Part of a small language model's weights: LayerNorm before each block.
Each number is 500 + 25 x the weight over its row's rms, rounded and kept within 0 to 999. Layers, rows and columns count from 0. Numbers have three digits each. The size before them is the row's rms in percent of the matrix's.

# layer 6 MLP down (transposed), 1024x128, rms 0.192, rows 839-864, columns 0-127
096:492523511521519521502527509478462453494431510495469448494495537504483506517495493494483496528467532511482473465484517536509543541476527529521491499513484479499489494512471521538498508477514531503468505542504536562522542563539529495533546483528503447487475508534480463484502485473515485516485536477544509495530501523489530535500464501506517505477499512478480480483500479508519478473502
093:514489525497487517501510459496511513499485545501540476527481497510478501486511468540496511488476493471439498520475508470513502524457502475504456489477471517520457517492520535461457513508520509517458499541465521484473484509516485495472488489523541531509539483515515492503498562490518499510489529506501526512509569534527536498499508461501531473560528507441503501538537484476464498517494
106:457477516527506516485568503508491526475475517536487483503498493517486489497493516482457549521496507486499521506494490515494512542486497505508498452475501502532532482515456472510482430484488503511520477564482487444519546520501503476488535520474494490494474559544460512521505488496520516517459489516502513474506494514474504474519509526486531470464477466492509464485539560507529534513491
107:499479518430510460484503518498496470545518500532518529508466506497450511492482540491482490486519495447497518550522526502495466522424532527486484473499521487543491490486479514495472521512475517485499505517499519500481488520505526502501511489498499515494527518504487464499517487513473472520487440484553540505496504570509552469486527518459503510523521521483541484493541466517497523469495
107:520489505489477480483515503472533505552507478469483464542494503503484490502527451482486500523506519504530512519501486557465490475487461469462523481527488462508506509496511463504480496454489513542517500458491526538547562502487469468476531480534507485488523500471526531496484517543505534549499494580484510527501513491450484457510527505503496488511487503472502488480458512503486480520492
088:516493500509465518521520479483570522508500486486504479496544507486509535510521484496501494469539554508495496524501473488523531538524493467497475501461507492548491461469493534493490515454522464480503507453461441488469494534527518513496500491488511514496486459503474530483449500505522524564508478468476529519513538504493494509489489495492461460508511531515474513437526485505492460532503
112:521479476489479482447512468484501484525473553531521501480522492480495509493440516513480477484501516469519496500478579483528505513482511464491484492520509556479466536546487514492484480524515478517511495492450514501478536481504515479483478497496482504494513498560528501485511536480512486481532493535532509494526468489522450519520481491512477475519480509508426458515534514464539489497520
103:493489506445492498488483492539482574516534521520516513465491494491507529501483442549481465498497504527515483502467498517507539499515501507498484522521529526467512498536516548510517512515502476455468506508509499573500530498553487473511479466494526498511454472503453482433491505462502504528475501494490514492456487526557495523471486506534486496473469517530521498500506509512528510497500
099:460525500446460493459519513473458489519509521542509493506440496499521493502515524478522504507474509503488519488519499494527517475504531527487512508545490488480535511540507528494500505481507512445500497518537498471493502555539489487476498513493530441509475487461479450506484482471558483516519450462532495497470526516509468484506501506518464500507503524547476501487509532493503431515474
110:497482527491499474488529545463500455529500509513534533519487450517472526498506462505486506521529467517498527482467469546491464496501523498511487451499452471501532441499511497512519539481421460476490495521492502525540484497480488503459510491553438516518502488496451545483510505482496506485517529522504475487510462480475507521503503517522547503489493484505511451490495506497510487494516
099:538506521443532535493529521457536520520491490461497524497486480506531507519483495500483500509484487511493470473479532512532491531498507478513509494536515505501529481554456523470495474568531536507524450476511482523482498481508492506538501508530472517469501495522455517535523502452498494484500479491542529498488496493489497489491501472516471538512467504545427503468512490539459480477529
087:506484511526493534488543480513516533460488519475467473492489494519491469481476502531529527532539480484474546486506523489495489486511500524480505497531475480455509522481512515547554449441515436515496503510517550512486549501471497528545496516511479493464496530524482502509457541515532502496466486492502491493513497522495490512529481486517526500438485491475494497545482501463444497506492
089:521498502521457503482492479549551508452501515522504535497527518491513493490478500422509481488527522497475526485485543489537536465488471525476492472504469492505494471487490479488461546535482512497505474521511514508504487491553526468507471487504526515499544488500481506505484533496453520521516510512472515529445474502463481519524521505479513549511499512468506488501521516477523482560437
105:451516480510499493508493493524559557501522503511501500485485495485512529501497537487487511506465523511522526485525504521511459497530493515536554526548501516464505469516487464487501483514483536513500503495443515478487517557519499493453501525487481466520516519465488518459499509490497488465520471547549561512466482455461474550501508482493500512469502507487465531472502498484480455494505
093:528474491536486469505480479505519493504506479528510560500542480484501504515458534519478510498504527510504506487521530506460519471532476516521518503546552489547489492442481547485515565525515503538509537526478533542479530480510476507481478487500517496517490521492500491484496520527489509518491530532483460478460504514501539459542522463527508493490472513534512506516568487478500483530484
096:519509474519480473525451482519519490540507504525503512494525495509486485500480486471460512545462527519458479532503505474486485517525492493517528467516521494502525510519505529498463474503490483518469543564523494510500523520506546475583497512501555500505533521526522488485498483511503477543511483459482508521449510491493482501547502505463513497515480505471500561529497462509536511545526
101:531518532506532494522496510475469468495476501520499531477509517473467515508446492516532510491498529472492509480490533469507518487491483509468481494543488488483457430518499485530493504511509579504496512475495505515526479497513489502477514533515522497519484526525523486569501509520509480534459443484513523531497433503502513539537509530522525488491512531530496497459516556495518501464509
088:466515525530469488504507507501497489518447509482476516526490439468515479517479501478520530518535494506517488506475494454506489543533545498508524530479524443471485517485447511518534516441494522527506544498491503475524498480484532548502502526502499519534496444467477534487450482464500519524525508508492508507500510506515523491492527471503457508545467535459461507485484493478526485497493
095:527500495470514437498518475472499495477427489484492468554509507462487482496480476541477557469526545495510501529481458483479505472486485517510506471519511516501520483459496484502519508526497478529506473489488497476526459468500478513518474506502524535475478507497496506523502496418469518479495439515510507487502514522509465467488528452483519457485509522523528464512520504497460480504512
099:528487495486522510493513501501547431499481540551525519503487470511527509524496486491531548548520534501501479503511509469489514516482507516508465511478554501486526488509520457504499472492454456498479524475480488523513508455466480456481515490516504501507489504525508536522507501497511508530496506505512554512502542493533495550503451536505479564523470506508476481492521486506477441545481
098:496534534495475495472492536487477508507494480502483539545535539486456465501463522500524527485498521469496494549548497518527512475444441501474461462465515452503519509449519471480518486511514504509542517504529457486473510518538516438512483492508575486518515507533525515496485494476507477493501516514532482523526504482486513502506501511478545511488475524488506516496512503466485497510481
089:481505488472532529481496561561523465512496499511437484487474544514522533533505519479519498477473533441514500470513478536491492528498497507453512487487474484492526492453519480458522491495532502479535512501527486485483525492501503515516500505448494486499515528509500437493510524508501478492540487520471508531486479494555462488494524522533480533483505513500510492500513433536495493532527
101:515511542541495470462524511509533497525476492544520522486505550536548486461521527543521506520495498517493508531523476480441503513478560465517493519473481461497511495455515534525478490488530471484496516522486470511511497530470474445512513506488479487511513516471515409467510530491481508476499477477483513471501518504547539498507488507482475488490508489523485540497496490474523504500522
106:502499521517520532512457474521484489462500491513502451477469514538507502483495501493539431431520511460497495468526485443526466479457522528469528487544503495469462517492482478502500515517487487486488481494501511481557495456470475473514526516501499521484508464472512487482488508472490495514468472481499504490485508513450507495495458535506507493515551497480521437510509540477472512477491
105:471451514536491538495516499501505519437529485501485508501550504523509485484492480542488534487509490527428492502504535477464467500484539476495502521511534487485488520502513501550504543496514493547483505474463496460514501495491489475427549511487530450487514518485509523489515528482480502503480519501535499484493506503461527484517551505473527526546512486471523519501548503493517488518469
103:481492527451534487506515520509499513568508484483494486506493492515527479447504465506527523511528510414479474534509515476518469489514498499477541474488498493484527481500509509476499493480508543514538494461506537456482512546491514517528492514490504527461518528540470476488512488505511510528509467466497487444491530467526473467449511534487477532534505528507505550488508527491477496520510
# layer 6 MLP up, 1024x128, rms 0.194, rows 840-864, columns 0-127
102:497493470478506490472469490511539462511489494533471544518482504487497492521478548472533514521470500524526501512544502463548507526477535519581512536514508512541496516544487465508465504480490469508529497540526503505489453502488481510485487488495474547482495493505513504537511554486493529482469477508533509517509485529517500533530480522488458518505499452529502479484445526520512528466509
102:494527520533546521511488500500500477490513503503481489477505485455533527502517449468479469514495517547515489475486551530487490483511501446516471548510458525520505449495473496548498467516528509502463455507477470517474486515482530536457518488504477499458533493524482504511504524499484495506535504514523574496515516478500535497519471506500540514475519529468480530467543497539504497473507
107:482479484448490471475492530531488475486504521526512499478531509504501475480484480490497516473497417502495483532510523491545498457537513500497510512507525511504527544568471516483466555510518490527492509500535452505490509532516501503548519480488527499474483481443480501494514480480494488521551511511528507548507524517497541526498492523473538475477466463515507498525472507522472489463472
103:500546504528508480455499452506528501514475526525465493496461504536522466516490475489448462491507497550531513481511529517496534465536441471499534494497482523517556479477486508524473551502489515524439530497512508488506490525547507485532520490502524506502536522497530504480481529489485492513543482473511497487481512502489475476472524477512480479543504479476520523483471535465506542491467
081:528501508480521502536513525500510507468525497463477483503476504508489514451474510497513496533543542501491509532511495501455481562532478494505508505502524555470440448502542505498478544510483503532490490482523457488498495456506499492534514466488477455545456512499526515502498489510483484535518517516501529467477467499470498541542485546527517498463515478518550473500518496492546498502512
108:541484471465506498500495546537492527487505488468559532476520489471529513486503513511481509478503518484505455536532497461522503489506512523559478539504513511506513531460446535515507515513516483469430478503485456482503517488477511510473470469475540438529519541491512498484499500497478497497515538503443494498508509537498512550533498487538512489495481514503541500513519505531482476486483
094:526549497487511530526482540532490498519498505509528503497491501485501501459511489489516512500508500486509489521516515499518525536473554497419537515517483549490513488462498499468478513482484446537454502484531450521523531512492518451514479456499483506492487548533549538534522522545508517491507495466470485496495468502520503506493483511504446535505489502499494447529491528525507468501522
103:487495505490543448491512475519503516479472502481510512529493457514485458494493484498521504505502481495465545523503490496494501490511524498513502503543540501500522502520539471554514502520472501531512483496470497506505523515495537476515470508564510462483484506543436513513515496508473480529528460515565509542519437531504488476523517508497449457539525491529497553471525490520517484484495
103:483456507488488480508513487525496508456494513525525512483530517502485443532530463456510477523497473522497476490485542460515507499472478481478548492455451515501538516498480464523433493512511494556512495505592505507477473482534516485489484507508496514487499527533471530509527498492534477532502509530540535497474493498519494497495482515515532493499491504491504534446489523532503540493496
108:506498499535523514504496495446488508534478518555492501518492508520481537508483518492484503491469456506521512489525555523496518511485495478505499507566543535471502526490440522495478476500502493505520496512504499506492496507481446491495443466518542513499549542508449497538510474523517536517516518482507527541516501492501504485474520541520463476522504518498493459450506460489522501438517
089:509541488519508544531480537495524496491466493523490515490534470470506498517518456476490472476555471479471488541482463522542487504507532469495477504503499456536533483499530514491486536470500538487496518456498439512461500488507465517495562475505526491510472496482483477518497469540517537472466515496520479488529474468511517533492494483477547512524535497498491464463498478505532528492480
084:512526478534499511462534491552469530520461535515465501495519501508544523503493480483482521514519504530444516494519537459497450540476463499512496487523526516526515464570513486487508496485506542527453443485502477500468505502537499503515512495480506520472492495473529508524536527503495492493510484476480469521457491514485459478457512514494501500495496451546545538511516512470475508504514
103:482507476509529428495466525468517500457522511490517512493483537498484462515497526510538487521525498530483506466506487555489484520513497481485490514535492459516535548523481511525474478508506459512510494551446532497508533542556564490476483476490540533487526513479471504489507482490514503494502470505498517532520500507540489486527547502455469503511509511515510555491491504517464491499506
104:511490475476513506486522509527526536484546525532530525480570511469530487449511536503531526510478503523457507507523524502496475534511472502548514522538540479483493510495485500529494491508523494515482508552514503502510478535522515514539467461531510512482530510500495493455529501498523564502530529531475484517474489494505490460487534451479525478539469495552519495494474478494497518535491
094:487499519525508467485479532496495474511479535543497497506518501487426525514503498515541487524481515498507451510523524526464482481492492470506501554518524527475486513477523521497494520481512506543525503484462510512477526480476484463455506492484497537479517462529467537533506487495511511514541488470499481536517511507551481467470516508487536538519541454539495512479480455483511501450549
105:452553496497490498469509486504491508501473567535503475509539512506484533488493503467506472489462479539501490488459497514559517492512503495498484486520465467525516479557516497512491503481459499503510494496552533517527470472455522529487493465520535523507475484525517519505515449538515491532501463476498543507538509508522516526449520505530517475481497495515493484474544513514485495437512
079:482499486468517521538462509463493573491494505537503459508480522473474509459507527512498480518516540494501451513498492491481514477521472489516500501480481524474493572484469509493522551522500534468520511499471505460504505489510513485471510473483485510494469500491527509513484520510489493498536514449461487520502465463471544486556490516506513438459488488455515516498495485447496473488527
092:473541550540521490520493478450507493492505516507512487496547524493527465451508522486527472478503497522535485483473518522501550459519496525492519501494518499486529468496479513549509548532511529510460469548545500472504517519532509504477498466502502505511507465493510487477487501539475493467493574483500507466539514480510489509540494486526465486459470488456503530461496484509508523476522
098:517511474499491494504475500511492512539527495525526486484500512473504509512481472478504502557484508511488531538514493501515488463500512573530487510518492496535482495505513470489513535487504525479529441487513522517502458485550458479476484478534411534490516500508503467497512503506470491490498513501486503511535535530506523465408508514491474482497520452501479483454479513500484512524536
104:507522528495496526490512478514497432492497533503504498498507487507480453480487507485519516516523510503510528472529492451482543509466442498498482431452467469482510462519485478532523477521495518531513495531529503499521485466530487529475514490532490519489532565490507463526496494512480493499564512476491535526498499541515511510486535500520524470521509457502508518524470565490494517479498
099:481522525529495479526520486505450496521495477540511532479495509519521467489524516468473502493474508534513503493495524486479630509511476512553496504508479491515516534494495493541517527542466502523503484483520500491494477507525473473483493476465557519491501530481528498523499510525465515514473498463497532506525527516485526554491512467516514487476513493490471544493531525471524484487488
112:517497502500497488512522550472546502493528501473510553456522502490479501507511566500526513468486517575525456486516509473482535489517480443552495528550507516515494481491516529511534500521495531502500487492434498509463503515501489497487493474535526513488475516503499503494500487509499525516451513528522472487485521461545463517459525499498492492509538499497510500496465491426502514493502
103:487513534519467478483508503468485505472482509502477496518494513473485476506493483447473485534500524502500509529493529500545519516522461488517517482432537514507465477489511475509528435433523510523512517502505472509474496485523484497518525479488478488494486517545447504481526497489504517503505531509524511533495571483504502499442509464524472522540489510485496541504466467500522507532440
106:485472533550518519501508480448492526505493501480503508512522473501525478511479535530504481518545488521484541514480528514460477463485517498491471505531506497490535522526471543502514525557504475483445521533522476478495509542497495539486513507499492482443452527446472497480498477517507465504507480509491482513450493501468503515530508535496465435510544483522498524497490528531480489528518
099:515527530521531479558478482517501434505531506560504467502523472509488463514535480512450521479523484455491459524513514513481519474492521475507466483524501526493512486492505476493528526514484488500501507482516448552498475498489471513476476497517515548479481502499518510507534556510542524475501484496504487518460511483499486481494466480461501461505504441505499541450509494482461470508522